Weights of a small GPT-style language model, trained from scratch on English Wikipedia.
Size: width 64, 2 heads of 32, vocabulary 2048, 0.708M parameters.
Architecture: LayerNorm before each block, untied embeddings.
Training: a variant of Muon for these matrices, 83M tokens, 5075 steps.
Each number is 500 + 40 x the weight over its row's rms, rounded and kept within 0 to 999. Layers, rows and columns count from 0. Numbers have three digits each. The size before them is the row's rms in percent of the matrix's.

# layer 2 attention query, 64x64, rms 0.0683, rows 0-63, columns 0-31
120:537386521507482448487539492496506454475461477528444471504475532601501498524476508450441524463526
074:457604491514518508507438451536435510549538545480491549540546477403524534441531450565504475464520
126:508407503516535493496543505516489583475467499481492435532421545562457507532510446426474406492472
096:447529503563549565544579483522547488490467446458472518471512458520484487500454537511532576521478
093:553419515480464517466442530451451450514517484495412421486502558533498466510511580499525493498524
089:465545463492458474505497472560499495542502506476515492524525518464537536529530445496505522534555
109:513555498485497504554446460477533532567562468509515542556545488391504501429525481597519474442540
093:477508487514526521465481511545458483480545527559486461450523547483498515499479454476504505474474
114:523446531468476476467513554433506447454469498593481481441447487568537451520485527484477494523513
062:479560437486512545493543479505530538507546513608520507475514497457507529461521466564559450512473
099:537469498507503530541481487507450504555465490503505506512519443428539420450488493466480557527554
099:499489461448532454567468501485476538609506517521491472486565508430523513449540480446450501564535
114:496472527584482440573525452498528463606538471516524509517469482516495505499505444555491518466467
103:462506535493489447500518492525522467568520531525427469462511544564562457525483523467487468466379
102:441531446471437420484528485517504516481470543571512494470487527502552485428535529516491455565492
103:503595503488502551574529533469503487469518466538531546480541495394483444546456473546508493480550
113:500466487478480528462477450422545469567477519516467489467495486409507519499527544522514487530470
121:462590437499507472581536476443489466527531454502547517587483470444513514493500574586513482446460
107:499555487546407568482467607506469477505526518450580421526533485464519493499536520444518469452449
100:493457498502542454493607450483491548471411465496453492425430497532561565542493508444428456481542
110:422490446447431573541556491483541516472500559549479527558460522473512459477505537496494494601515
105:527519487464544575490566547529459452515516511492537574527507529487494548411548484552498484443401
093:495495474485517465555467528522567481439492467493544532477483592548526465480560541457547513536441
099:460510567472526496508489506483435471542508448499517522551489420423552545493510591524467559511517
112:568449545480558491543506480498505474489481496549414423555466505533464462572461556486508499498508
095:559472566444511444458606557475494509486542520538470472537423563502437486489549479449502547481475
106:519541575476418496546478519510516547455517536459472543486538467437460481486537493520426502568483
108:533463510487450444491530523494503535459599470465474496435429558564451461499471566506484594503450
112:554529522500511498527491467449463511472509494538543516527514540544529473543569530538548442531476
093:526471488553464561517480474410408542503491549501460487548495567560489542445535562452451479493509
108:495480555489526521543427527502551475415508499500437485501465512490453447527557435550506485478477
095:463434465535523466512508601471433470561430480484523548446450468524458444536502543495476458538468
122:482540579494532595507494484524482482436476537441464486513467506513541508536516462475507490527528
095:484456484421523554495489494539519529518470412629473553479442501458431469515462560534531580510517
105:483560505469495512503529501482474520449554530520567470528479444521458475544478513470540430470503
087:439474482447488472477521523528462543446548487565517509474488482474514442527521422477484456519537
078:553493451510520468501445555506485443527463545469467448473502547525524494460505559559529511432544
105:514453480487527514527547487534536513499436516449416515466505539492498544500441480502521502415563
089:520478447477521418415575522470467510546452496464474514461461529549496533458540550486524546470487
077:448505521504478509526502413459570508470522454549545477572598464531517495539493481453511467564472
080:418507497512491486495522520590485526463469509552515566501575466531498517501485452468468498503469
104:461529531594481477493465502495551496511556520544577517539539480424481473558494434538538530509523
119:545505545426470485482520457441511523441508391475431544526531476560502540546533546445487471508470
087:462507496446495581476536570453529547461471509506493495536443531522498467501490497541524539472509
112:520478499481478487515551489488529511574483434471429503478515459469501416483457589476510480455480
097:559536505474459568469451544465515465549570474489547523531467519511505501508520582494474469506494
102:560527446531475486451497518447462510469570466481539589503552438422469495471489466474507516523550
101:492532463451485540491442544482497433562559493558558529462554550514545507539517492450484530448573
090:460528465500560532508509560440581499498471564453495499426470464477463477552474564532479481474505
085:484424522475575523498501474488505531536518399472544514513499456497556426507493433548544468487536
091:553476441505525476477542470519466573458530489391498514520444460453450452459475502585539553519478
092:505473482530562518465491477517413427551452434498430425493516559514527566478541454440480476518496
092:487479496538449446458526456530490557492500480485480440521479524478531534504529554458504485512500
086:476499528521377535509519484528468460489527577536510517498524485452479450548552447478564557500491
094:444470480577490518454546517444463489485485490570506544421500502500512529424569465514488515525524
092:502478412507548472560451509490472513507515485626493466511538458530467533564441469559569526466489
106:431484535507501525499546445555448477530557499460505451506583519502483531526460521436523475429470
087:602543522500482498496488500465532492521502546479507415458499472425425492560497445460535529533544
097:500573498475468462467468517476521494459432584540579454459555478509530543568499468510467464507531
104:452547493511546524521578498509548569483470513473476532491515484501457431503466521544460555501532
097:473502479511461529440519527470567497466485514415509558511480479537494463509477522488567545474469
098:509504503461489472570519476515454438522555520454505403460445548517530549477487413513468521430492
097:479445521491473565522496484474522489526474413490418523502530559484468519571515462500532518544534
109:513473522478531457548493502569488476582544448517513487443462508567511465508521468519449458492529
# layer 2 attention key, 64x64, rms 0.0703, rows 0-63, columns 0-31
110:540417506461554469457547517421504463460447477504467469450472541595523478488511553549491512502520
076:513400545465500481481506547457530513448483450553478501490439571594494530554494534473457469556480
111:591475487461513498510557526474497454444453550494490483433410487555550468488484547564521456473519
092:501517444504498442525514463581495501501501544458431495500552498481542424500498481438552515448524
087:529426569540456536471475517431573493506506427476484517478469514524481542468500535550425490519474
105:433527487484438517498458483550532532583514529497556505489586441423456500514515443493501485494480
102:428532520546480504548456476506543507525531475502530489490589451422465457535475465516509524523468
104:504560456460520519402517541477461491448500489497483562453537553605504428506568513490427452472493
094:534485540486510481448528500455485472448463422499488486496382539613486491478575485551465502505479
096:417543499505506537500457458533556561542495493531502516520561420395492509506507468448535492523471
089:487497569501409479506583475528509423564469439450506543470504415512476460500531536486479586481540
111:521484498429521493488567529443459472493490483525534495489449509532487513503527511557446510498526
103:531510462493508528564413535468427484519528503554499567481536481532520484487448462497482466581487
101:472526505456463514499482492489475525435475501589551525455564514456478506498475535557529479571497
089:438525526479483493502486451476544516493467489504529488582502486498413519453573495521449420487567
099:620475487508505474520534517484534550431485437512504441563461523567449442509478498561498488493508
109:471423451429494490498478466469478457559494519534509487507462487542536595524471547520479554510485
129:557407516447567496519451504433518520488453474534468466442437566549510460451526505508448510508487
098:589472479551495461477486462410489426497500499517586492518459541496470500506489572472480462493520
098:405535469473519459591561511596537522483535520482520474511567419447468454495494544430438525493469
101:452528516460419543546513544475540552471463472439454536529460539495488557466489513447497567518530
098:552514472487473487472522471491464504476463446518475523511493588500516527545517507483515432476448
092:476563484518480392537484466502473522456467475526451450546550523503531536502502510513539548557522
097:513455575515484463515517469522439494459540460489487456538446506553497494440510533468522450449528
123:506554476495526552509443488595499548581470488521548501461550441457451441516439461453522537442545
099:520591490444443440481412486562508500554506544507574512500563522404528515496497495519486511552542
098:496529438505456423526478494436535494572439501499476443497391478529458449541440557552477564503530
118:476567455520510481563428437539509501540563509534502561507590505457482491483489470477483581502449
102:449419455516587478537485491529549489517525484481522518500475547494463446543520498552500517524543
095:446471448529456569494534471518476507483460552433483495472531418499497477431451493557501472505544
108:468521455556486463511453459480470546529521533510507514511498450432517477482538454565535515478529
092:526488544464480507590489525495463484486500469531522563585560410466478513471536553511506550476459
097:464490483451460449521455517528475455524499547496526513481542566439580582472483543501419545481465
106:465448557431489581546444560429506461502484456555504518518477580489508529549507504499460478513493
096:489451505434476580521504534493486515499435493505499566532534527468472494439478531460475508463511
084:415452616564515546504510508476460458521461525518502479534473499508518499512499492491473549456489
096:578514467522485551493527460457474498520508515493538463518508503509517486478506527574575457520579
101:477478508458481572562494516436488511490479534533518515545462515491463522457473526493468447501540
099:543508552511507409564465497490583535451486519502508493487512485490472423556541512537428488548562
099:412506502416501482509550494522531510493439533516571494540520517507511587520492492457531497476465
117:416493470454488507505541488548523533504453480524468550524530479500471576524463502450477486509514
117:511554558483466523577510464512514524522553482514544474533524492422475473578531489535566483500510
112:482467514485483444437540523507636564505466493513453497470492485562493397467490507485468482479538
102:554520488610474497463473495551498565500513524448488473574486557494465555457480523495510488498462
107:519489505453440486534426450523510546514559505505480461525539452518533410521491486494503470523470
097:531474513539477418474575540554395522613429540494505532476484429496491538486526544458491564467506
094:521462532543558545496547461463483524501531450568520459497498438458408448443470513532503456562538
091:480515450524536564514534489531446497507503519531479513434489526506523509477541530483455516444537
083:518541581564507446473423506523470512473552494512475474484489431534522510514552449528472484533476
087:576435472536470524536503487505544503509479457489496473557485501481484510510431499446581506523538
097:525495521438514488445512518494457494506468385491541571570516458471433495561446537508510541466486
092:546480516456513526573492472479500495554472473498451440509521534450564555457583481489500485472460
084:454505593513477489474462504476446481500554452510524482535507527489519584509506506416465504433513
098:424503445477507481512446564530500521493563533555571482525455520532447460498493452512538507553543
100:454535523531527537515559497584473481516478431513485546502472495498523597414549553445495506509459
088:490527398530588518484498555472481422477486485530501489471543544499463500464520432517587501503517
116:466486472475500530491505417507490512511540564524546446407497548498561410477545478501511467476528
085:586498566525438476501540512477478513500539516532515492500535500484521508546486418489493479472489
093:509489527562551471475561554549507483527425503564498493417467479557456477499517466529506440480515
105:540564486549517526487511459472501496462592499522541478514527550577481412509552507600438512509472
104:484558508472436460469494534495452539507561506436451495514482486511495472491468547551529505432469
097:527445487463471486538463525499512462514533431516482576501514512495487539508470433522403492442520
095:477482543498478483555509488539537549552515487448422482491461497438531485445548520434469560453479
104:467436479465473515544540568550550523549458411505500546430480484508518546502451482488461541516510
# layer 2 attention value, 64x64, rms 0.0386, rows 0-63, columns 0-31
103:484515412511449473491527514482448451528499578488534478532524434558491515508491424499542548489467
099:540475542512501451588457472505518550411480407564486548524497537516549516490564456488515551438473
106:558494453472583478568486543533461475450523502471558524502536435559538491508444506492387536538487
096:506557468492458551510488543515467522502524490459450396428480448482491512524467501537509483429510
107:459507542517552476487446563459491495493542509515453400586416442496534439513499419509532569570440
104:534526514515561537484475489436463473425497528562504437472561512466467454427417549456480567471561
114:484514504472460478491540519536571410516433524484506512492511433532546529478450455477524472403483
099:486531512576537426597534500510514503457480496441485513512501509490502607516441497488506470558530
096:477538583534508534440522517605501537449482504547512548453465501542560504544417533512460512468486
098:438462476546510481488488530490530512491531438425566480513533518524442490545443410501466442510565
102:503416533518547439499503483553501467588473479479534496424566539542499408513524463513543466486531
095:531534482461553511470466500539501497560430478472515488468427483500539577562524497492557505485551
103:469493495472522486516532548431486467536422549500570513511558527469573469490506581463506535495475
096:497521526572476504450465427507570529474484524528550482502424509449507475464499537494454486512489
103:454425481527500539500474524499443521449498556533506577480494428472473523491479609469544499553467
102:507518530478500514491606521532527557510477500491580495472496507538452443411502432505509504526521
116:473490484467490450490464581547473471470500486477506456499536513496553580485529497506497543555522
111:471503518538542529441587508437495568488533475471514493516506475453507522491559518510461514496530
101:529475533548529448490432471484482420476455493499511506495544513459565552550531448570504461518418
095:491500510528442503491538514501504493513481527410560546469487485484542495541425489549470499595496
117:476441417532493576496532493459493483552517549513510479491555558520510589504544448451450444473529
111:439494501436500533486487504549491512476497507534510447540466502442529467477590452412478510439434
108:516447426534431520531548483490509460472508439491553507506518481535543513481564545544514534532545
119:443489451520484481505577491488485549477433481468508513563452569506512503545467504526546519426498
120:467522555474498461530523512465473564498532437489535395577539546563469517479464486555489424517465
105:500520474552592583427466459583512543497447452543465428535515481501483502498527435489462530516509
107:535474480453506520489458456530441590515501483439537496487501458459553508461440489521497465432446
109:496487481482473539493500489480565491445497413549432610557543569535632526459475464535536523493506
105:583564381497554500430534502497531543501479540457465565489504529508581508453531516569553503497463
106:554488433459554526526492465550520523552508555525469504568478466526455424484442420494472505524475
106:482491475557521536533483498463500493546514442487493397500518503480479475497438504533542484500444
101:458489579583503494480497517470490489458430525528461495536547523501466511583543499502443496427451
082:497482543499479546451492484510496479496501502473452515455454518467470479515523496459444565593563
088:526465411479500513528483443520449547548548478506463501506470549458465550555494495480473451454476
085:515471458412558499520439519532513446473524533496435491496514506498590468510534452592536509531530
094:474537551475508410474496502452554514438512575521503532498511550500524524555502533477407504460528
090:522490484519559528502445432468556481511534443485479447479484484505527505476515435577550458497549
098:489546525510521547481446486472480511512557511504523521478489512525580464497506571568504469483458
100:490505384446524478452525444469555522500464569539501480441485440556501491516462541490565559474532
098:527511516454447506570434473547475436484498484585462457485509535478588449533558492462461506473523
096:477572492500547491467477531521418399551565444501552497471460456509498550460539482446468473513490
107:498453483569584497537497407517566551526495467561539453480458517482397460512501446451467442505509
085:446515517505501534482539569531489485499475533525464488447463468454585529477505544451419474524481
092:490498492488450575510537530534502539508529504477511528495449499521499515457435526503453544444497
097:428461489513437503558493511553535519472429472514585490498517471543524484544481480521529552447424
097:508425457534460434455502460483584473521526413532515562445377473501479515480459465537531556583511
092:577574460557508538501453459488450442522518501517538501492493541536438493524523496496564468543504
093:535540589478499496533485547483477465493568514471488534533544492441477499433557524448435516446514
083:497455499450499577535526533486417537541453556547474467498466512462439588606495515500480501381490
092:480516504470595516494508483485506550544475481496484470487427518499541564476527519508530493496516
095:502441524525500492499533473473495517437493513472469471550575475501617522448547518450449477551466
100:515462552469425416488451504465513441514543518448503505485569556491476506511554549537466510388493
080:488583525493512501511554535464400537430502498499501492531503457520546492571454500568497476571434
090:525458488396486436535533523465500465453465433497492538508520464504527537530476481483523483451517
088:542482516493437478510404509484447470485485567601433523480485513434554580506486524500523514468535
108:503501469451507455462498509490551540471436589486602498444439514463408506494485459483553548578481
111:474518487528476459507513496469493418502483542535571518426576498506526498450521502553527435525545
084:544483533489450503485517416459491549549450466498479564549467407514516527427480510509579461528508
095:520519595518458503544501458481524488499522562580513579439449480469427443519526554545493563477481
099:465496495433522530472552449473502497494495464534465504534401462505528492479504584488565475495478
099:544451500505458473473481498500556487486527501516556489473545484511480541490471536469502532509487
092:472469481559422543502491408427505517455544486522498539459520491470520492491563538568564469532486
108:493485546520489509497394475514466592479578531471482511525597460456476537472550493479462519510471
098:522481489461512473468507571513518490524515491528448552508521498494483464395520532485538582496478
# layer 2 attention output (transposed), 64x64, rms 0.0707, rows 0-63, columns 0-31
110:530477417506514486473506450563539508493544561527500486425521508487458490508498567467495503478504
098:521517488509429497543421464548501550463464476422446489486509501477525492577552445431478481500543
121:408540470392498514482527551559517529453519526482486489422555512521532542452520516439479512543476
102:487517557532516540563494525481454467506508494479551476505469510474530451527505556540458531451439
105:519458485525499477493546515534493593505476454528469494515502464506450455544452549472504552523487
116:479526452553461532496448458545477489469514535502518447512563529552462520507466504473585530520532
124:502551501540491458470528561538499492531580508507577514532520426563474508456483537370409467459471
104:513549457496499481516441493504460499506505523508483495490429537502543503518501473478522483491478
099:458569527521474532553590520546438544492473505534508493487473524532531473537493441540451463524535
099:474459511557530529469552483512488565473486489395427484519526452482537508496455541545506457511517
109:467473485464531572454508539542480533491468513447547463467553528456534510499504442447535478460512
088:501554559505547501561495523477503472520565561505472490494531493502522449522589520518452492424552
116:498546462528527516456505530520498510500485544490506483503544537486477488432496491500531418518512
102:460449527462533554583489449487542541520524491535541516473464511564461483491470491505486579548507
113:494490481540448522537538458499445458454459468565497571512455508530473475440489479524557511596489
108:475539527560566485499458592508470501504550515464518465470512521457479510490519435509457555565479
115:521501467439430533499536486553475495530505519511444435486415499480589514475561519493508472484538
114:552497466535530428451490432437487560499544539466484487484497527507485506517540522565535489557551
104:446546494481494483488485460547473523478544501502524514469486494486556483497533487412432500578441
098:412470510433504514472438461518557491561524520501468520416517540463532535462528588575471544539527
129:477474483525597449501435509477521478528504526537491480457477483429499570483518424507497423526495
116:550428585592463502564536451538541556561501531468465480502427490465405490465465478436424536500525
115:520477474521451463439497443483486505491580480455529465445499516528522525444509464492472537498467
132:484485525489494433508542488541584536480507513439490516433464474551549513497474514518489525478498
129:460455477480536472473544493509493542513432487460545467513436487536450559532479492476536473519428
117:464489570622569477506546419524495557486480477502475474526468444485511506478537506470413492515525
114:479482422452481538531570546580509517501499456487495558531472456512488559484498516454501550488498
114:571542489529452473522430454498485523471501433478445490560565476496517576474492462421419456501516
110:546522481518475442554468473483475496480516527507571441530552518503584482463500529496512510517468
111:451485438503526437485477556507506533487497552529457513474496474458477486483469554464466562525533
115:542528410488568520436523495541520507497515478478477525503409520577453485516480515512540522440472
116:519483412537462452497501425508491506512463527524553476470508481562458447575497484475502457500518
077:520538429487577476467433573479468525501485499476431528529459493560508513458455511468508466408438
086:501504558492509525496499545445522497437424452479505479526574474494543482441494541504539481485458
092:513471568608474474487552450506493533531523495469556478474466496470468435528493522451525475465441
098:543477477520528590521526508477472480493492411519468542571481500509491466447497514530533467486472
080:421521524473484565562528556559484491502452515527548493481505536503470468511461502444548562464431
094:489464465515432462524515474557429498504499508505470491501563477414464507504461468453524466524555
086:510503522491508527518529537476492538485481485485473473537458522452519512424514468505439494544451
077:477491493595562437468514544485578494487514504490595495505557463504444499518488454546535542518479
085:503522453430483481539448446474570539472442550489468556477485547507524450517470473585519526527507
088:528561475485428529446527543470451449509529495479518465498536504479587506458511575499524595497455
068:538453453505496422562404481438513482509515517453532470532520515527455470539554483532571556453498
088:528473504496556486464503489453468497573418451505398501498478482447526540536495522510527440518474
094:532518502489530539465487512443544487558515564532479507462552548400498505485521467508462514559548
097:490519498503539504497553521548463490492419564408486502515517491537497502500508588457516542466483
074:433478567421526512523556516529560604501473486490458499519423532462537506497479497559434529494535
085:453497400505471470515470455508486486471459460578571508506571473552481523567478473508545469536507
078:537461487515462488418444469474445508520515445475441520502524504527572510424569493484523474559539
083:550455503525426495463543475526521511521508503473448493545485482473514495487514556491484518457476
100:501530507488523536508463554535529461540536496514498527469550548525469432576473510540544483387506
092:486530475535579502488555526515535530458488496548474555544497412514472480487457470540528475551561
070:524379490546450509527448429523552510534515529485449508504468481483471541424493519473506499435561
081:513474508564527498444538444505507503439495555544498532507517515538540470469502545588468524550532
084:492481473495591498462566540505491558507530481422496494506542471551384491477488463479420483534495
092:553509515538491541576512462480440496482485428471447516539492480519623552493537530497478512459481
093:504486495481498478519541460557536610498499482466498524523447489538456476570494517506499578510503
085:442561468447541518499523535593555513449527539470449477438499524572484509478446518475433531487476
090:460471445490510528493503463546501545461464488466465464539515479449566596482522463445553526482551
095:474496526569482474490470522497531451494454577475467429422509547450600518514488482567517486507512
088:515586523529490505531551498511512490467472524524477543498449469496570492535505455483489542478522
082:441493506459550504507533593532545522565453544492479468544494470444481492521428516437488464471558
097:503476496523453501478466503476506457458477545508558530536577499596506503541447510455500398454540
081:393527516490522462533493417509543542475542493489509500491516513501534512537503533507444459507456
# layer 2 MLP up, 256x64, rms 0.127, rows 0-77, columns 0-31
097:499510455466509552439562526492481482539451536508463467480448516519524515507534475484528449531543
083:527535509503462476454507561470499425447518440642517533528523477484534478512518492466557497484490
080:463531497490544461441400467515507525525508558451555434373495559498526497524600521521475470500534
099:487479547445491559528434582541521488411487509452470470482508509548590474492541443578478511480570
102:470493489561450435529469479599539512490497549491499424386499545553560487512540496525438515540496
098:484492492505484540509462494454469493426403503513529460443497470526578468582502468513556507565530
077:464491564383514475475520546471485471452391469467490461500514480484542480527551483542457561530512
107:490485478509429461450476450487462417492579560546553477499466519544525503474509514468548501542481
089:476508478424452444546475503513535455450506518517525507491489586541502481532544516538420534559484
110:491487483486537488518459426494517519465462519581491521496448469526516514504499512556551430561503
100:579470506515539510500488532472475498475459408504467495518469514498499522453548596502482458536452
092:478438559566573466491511518459511514458581544452486533466521493564527448432489483514505456472515
104:522500502480481489523480482436462465506500478500519513498498521548546446515536534462518449472426
109:538456516527474532476521444457525567455408497551469502491544497532484516580516445489528448573482
090:527474480453455508440391538457465557466529470463546570537460522503499460515542473488510534541527
034:499462546522589545445526541471499492486470480476456496447561533537472523420500549480505495572488
098:558493502580548478493469508547518479545460520458488517480541468512470493480492443457424482479507
110:518464557495531551520444482459500472467491462460462479438477489457550541414554455496482456533506
104:500436558505570508463474553508504497530587533482525556531465489464422505489492472562548512497504
096:528495547493511505547523480418496550507530438431447505546485490479486525516447563588478539510514
106:469440535504497549495482513454482542430501539487525504440453552501501469516518433492488447570492
103:538534501501490552482546606489428488467487440512449473486518510501480512478506435498505490463431
099:555516538542417489430529535445481506486545495470430499516469481477554461576487461467541511465440
126:533542518499449495489450416479486465451573515572530547516495512572498558470502478506510487536466
098:539519481536420432502482489498429481517431492493547492515474483548520514503526429443519496422513
113:565455479516505451546507489542558519480480436507418482511542522509467502460517547474436542560489
113:467450521491538471409453526427515485478455504499467441458501534476558531573550478531491461481476
105:469465554494546455491470464499501519443506542490525508496526516476521529513546535484465563610524
106:538518560551478500542454496479420536500546486499577502465511486521535428577526420558525482508510
127:556531505497509529466472469444482420526544535538466507456477584543490558529538554539430495508509
107:470492466515480514521414514473543518464516544468542502544469507577476485542472539479474540543485
095:482509492520422467532542498521424540480496478545523456437533499522454529523515493478501586495461
107:510472526568491448501529499516561521559539566476515471489434461543447492549439517468517471445491
082:535464541447447488467501499544453559457495467457412490569550566561556516533512526488457501480458
105:545497476519496448511455469482457504486501501465526554575519496604533516491465537443509504505501
089:506544509485504489529511458563456476513460468485510418497467530522529411589502567510546433481486
098:587525483460551529580487466487450477496458468490483565539491476546446500524489528513538513511421
107:493514528523442517567442476476512489545474492514462511541508537451486510466494467511463567520561
121:483440538464471518550519438518479594539522541477541483537484537531504516449521408574489509538511
071:542453520525481516410507545457565496486479512563525532466506453557433415473506478547509485506506
097:434504541500491512491556518558524462523467512453570479474486482494495511485512421532474417483484
088:505486510434575410544460604546509493537505489475514475511532509526459494550429427530471541438500
095:523523510461450521484509518525491475458470447529518523507492478529515459541523523465459530517437
111:444502516491488498460495433528562535480504618394497467508452519507531541538445524457513577543548
098:410481535571499475499494476504567547505477550542535490444486538527482465501472492489447534489453
083:476497555504483495467543446445467452564516431477500479539486477518478502496567596551541453527446
118:524542503491447515494480454504434469457531516406481485479523558555550552529570516492488559526484
096:464468532470508534482524492532548493505474433578595435528504519490483449517418463495487526540480
093:479496523533546532552500489529458534451524419540485489502549485487444455481470462484504467492519
108:528473495533463519537529494475487508490419472477547523529496491576461456567430501482554463446482
085:496474490542428484434522522504519478556498552427516464488534463533512524515458503427514472457585
102:473454467433574525474493535479534541529508502488497513449504521483425466508529543549475536527541
106:477463504513500496520489535494578502500514556502475478451515555604419501474474493541474486469507
082:488512521418543572552527545530522500548451412532555509474480486484532471471553458513462506470483
113:522475528527468540475413575417512495557464514527481496490474524440462438518456547487477581534551
112:520445506519455438515536467509522519445465492523531508499490407545523520566522558462403495508434
104:528522546468527552559514549520452499558519461502504523542516546506415491471511518453479534469472
102:496527463457496480402409546493483430517494543472495479468591518527556453534481570479494502419489
097:453467455462525466410532512519516474484517513547455503514513570593490546482521452472440501519537
103:416539514473606510517561569545539444452463469511513471472528498505530501534453465520459484526501
090:544476527473462497513488463522471543499550462446491513533498571491490419490494515586505539544473
111:519431491443456485474509482447463488461434472518447504513478471530553566464538493493515481540559
098:549453544475536560497551534532438515513429509497532481517475527486481486483452487502521428460489
098:493496495546527535490485482511488426514513437519497480470455432544485433509460460498496500483449
098:490515479463505538479426531538502502448468477527488512446533518527488404503502517524487507577518
094:487467464542534523515505474433465418489497525473494507517550549567582555453524463485479400473481
117:516498525545450454511448482448569465472532595572595476460482498495538493485437478543501554480498
096:474475594422534499580448533507536481489472494464467524463493535526463560532529487527389514504515
100:521456486491505552523489507519422423463566431513551466513476455510497576492529467510533508503470
082:478486497519536555535539578539479533532476460503496492484482446435462480496511517447477503425598
100:589481515494465528517476452484489498513541451420477507516483468506522534451566487516509528450441
104:488503506523606481501485560435515481543473476517453483485467512463501564488551446529452424582506
092:464524538485498516416463495539486500516548503546560472442476528496506445529506461482556463482451
105:532485477517467548510490528506510500472504484506421494462570476509563508491499537565535432502423
092:486499531456555571475508608409480473510472538530515511482471486531490526460500512510522490488513
101:522434552517537539506517438473551477471464502463506491484517543500419511494490544556430476517446
100:472467525510510553473524523508529482461507559500528507514499484575413484493539482521463518488436
108:497481454544483508509513472605502588526492431526466565429485503520415489536508477461451507532541
# layer 2 MLP down (transposed), 256x64, rms 0.0278, rows 0-76, columns 0-31
101:503534481490439574451520570536483464532488596553483464469478491476560498427534466518522396499518
084:514440445486537527498480501544536521523503539391511552511507542492527508427530521532459576459483
078:497533538578503505563549543561524466492471475534512574551584418506509533548443572459522491486426
099:568431490501504560520505496453463587478534560421452546491500478500450515585450460452466569490514
105:496495524486428577510442586479507431534538528490472482521440489430496525444569496466486497501504
091:491536475551506565423476459477534482464498538460453534486447461508480516529491498534572403535453
096:493528525482544506545496502449451520483467399460485404527427527531542495552503532480432500534481
103:482454468522491517504444513479480507518514555486534445454429527558484523460423447476533437494461
094:449532472549561521473430445547537454528478441539501512521460496524461525536458504427510462561523
110:450516482518462474432422434495503524547505441532461509555608479514519471495493552533508478477537
102:474506482486535503470486574494536503452504559455529605590484457510464433561523525477525546463506
101:458488521456577511456488510433530507471539523560428499522537440471444466476454455544516562539495
095:424523526517579474582492485509431542482481491451495489578563481538463491547514453572522495534485
100:494527524502557527610424527473495452494516527546467469495562464543531494520494439536481562489549
096:508526497479458509515500490483506494461571493472555570423443434540475554488510512531474500480493
054:501489469493605502446528551455460498455504495475449503480439530533531501418534522549440479529452
094:491460460433465554539452477564542496504473543553536509473510515491495399510500440430579545504504
103:535546484461494479518470495400468505498506522463513495487529479505486513407548479487453490421541
104:524485475505585501519468470457549477534543480481509435524562482496551519472436462478532522471516
097:403445455505517458527503424523528510588516506498554455478457495530563498507476442454575516479546
114:438467497503528493515537502419479475498431479498460542486499524481481490525479411476557555477532
108:522508402608550474526582464560468521499505481481510545546503458557519498506498515484480475456533
100:526515494491451535438458392471451523508482419506543474527570469492546526525451513527456515479561
117:453501481512466530513444475521495464465543571507478439505484490554508496498451445524438493571520
092:458459481478537530472481524514585513441492493537495550503517497493454511542553511588478524520541
126:463525415536530418552466433504535513509468495503502463509484457484495524517509464569548461590477
091:512486490495469513468514492472443497510512580522428500584522564526433498547453489435496535477498
105:509577555514503512462489467447443520552501504486509543429519443501452470542490459539492502498500
121:577517510443460489409528501494508463467496490555564479486509494477512568472462537506543494522533
134:455443528481438468489423461421542423502508418558485489579542494500494477543574490495489537525469
107:446533480464481532554474479564540444482598535533493464447464504540526507481479503524537505525541
096:450477475459479503469528571448522526489508482420491426525467388524488490526560503452460513480533
110:564528516473519498506474470512507480437508427486509468467493498445628530445492501494592570563432
085:456502461547512504516425546499482471504553573553557495467537546416394567436536479505481506540562
104:559540502517573447495527526516442530529478485528468511527464536460488520554474468513515418569511
098:488609506478481551477413467558507517535473494507533460568464506519483509531513543548558513487526
096:543503507507509569536512571482485536553445529439478570531507474474551500511493504462485489552482
095:435553477536482530489529531559494507478518476494503459520573520476549552483497455528535445504468
135:488515485386533498447488477515497533482519481536443476494534515552567474547491485536432549567545
081:522411499554542436479513575487514535481453537460549487478485468503515472471510545520583552510515
087:498536469545492443496529502422487529520494499470585489504512475477558535500477559455495528518523
087:520551560486528400503497507520533436592473561497486497494511416455497548531440498499493500511481
112:544440465443526548561458522530480462517448442519495492513558492492519496560561557480489519501535
108:437519524479564538437465518506458485506532443510484491488583434498479489587485526527488561507457
101:523509445494535490508538493474513545438520427537458529487548524513515465504528491516400573529454
087:459462486494542571536489474488499532476519442517464500533587488458460523471514481478557513506511
118:449560556443480485510489588504456443535521520469512568554577428471481460533540452506498521497524
092:532514524513415467438539473458513469415495432540540469472531458410557516538535514515445483508541
094:441556583465449547498500475490512550455494462412498525516516474484544515538439542507510533553448
110:490495446509493530550476492485503532483516479469561506541492504541556519533556444558463484485450
081:507498537499506518560514517415538537467477502519488485500517500542449421600423491524448480477525
098:496441440436527535574458486553446463529449460517470515556545519499464521487496494508548507550569
099:458517424466514466508504440518441585470555436522489491555578523511504490459456521542464483528468
091:535540509469507521563531535487491481493468412514601461520573399477504507462498499523494466466456
104:463472478503525491568510535490416517493596525508525569433500494433501515541492496496457480546526
110:491495494552524521497444539536472489495503457571464522509579456475476556593525482503484473492520
089:559506525466505535480456540490553498521538519494487523496577483560495539452605445477490489468526
088:532495552576478510575547446485448557532465458526452499472501494454474556524491448526497484574548
098:437528530541445494525514469507605494494504586493469519464522509490506495507485528476597445465462
104:440567500497443429408558538533523531487527617502543525490462483513455510529486549484501573527535
085:555519459555563478519493487498499529401510481566503513514545482417489470523466487506477545486534
104:468564449441541504495495504536463584506551504508520565548526506455509546548535541479425503493499
104:572505483520482453517546513543433468479491489498491465603512522469442507485483502518452482545481
100:511560494455507535584436454469465519505483442551584474553540547490528546510515498483505463458493
095:552523549472494480480462570475505534461441512462491511511490511427503583600473466460448565477552
089:499593573495489452495500515549451518491526454548480417462515572534495461552467467456467504532502
105:396430512538505482433443443526518474487539484477546463572530499500502518492456467493441513471541
094:470554460557486485470485482575476507505462508546506544487551524445421478482514464494525494502526
098:563571443449515455531472496473547576534534545498546500514450509506478485545429468568546483587473
086:510521509531555512498510411454530460506508420538538500562561519538464460460490472500487431457482
103:509449414563541547488481537489458535535488599477478532493446461504510501417464462582467509446540
115:530526501461500519527562548454441535510512524472482455471496471465506468477578524530441471552528
098:493476499467474530528526468543480417527481537547513473545517462459483562501527585481432465562562
096:485552529453479528471491512509536555467470498495537448550560507501455493551470549461474512474499
101:433543515480541538502418563511559507463482508478538489592492561578469491425508418550452551474528
098:543554444428506390481497522498499510462549514480497483531479514553534528502559415535514475502448
098:477540433523548557463541450519544529513489460511499518501463483498522516456555539551529491465481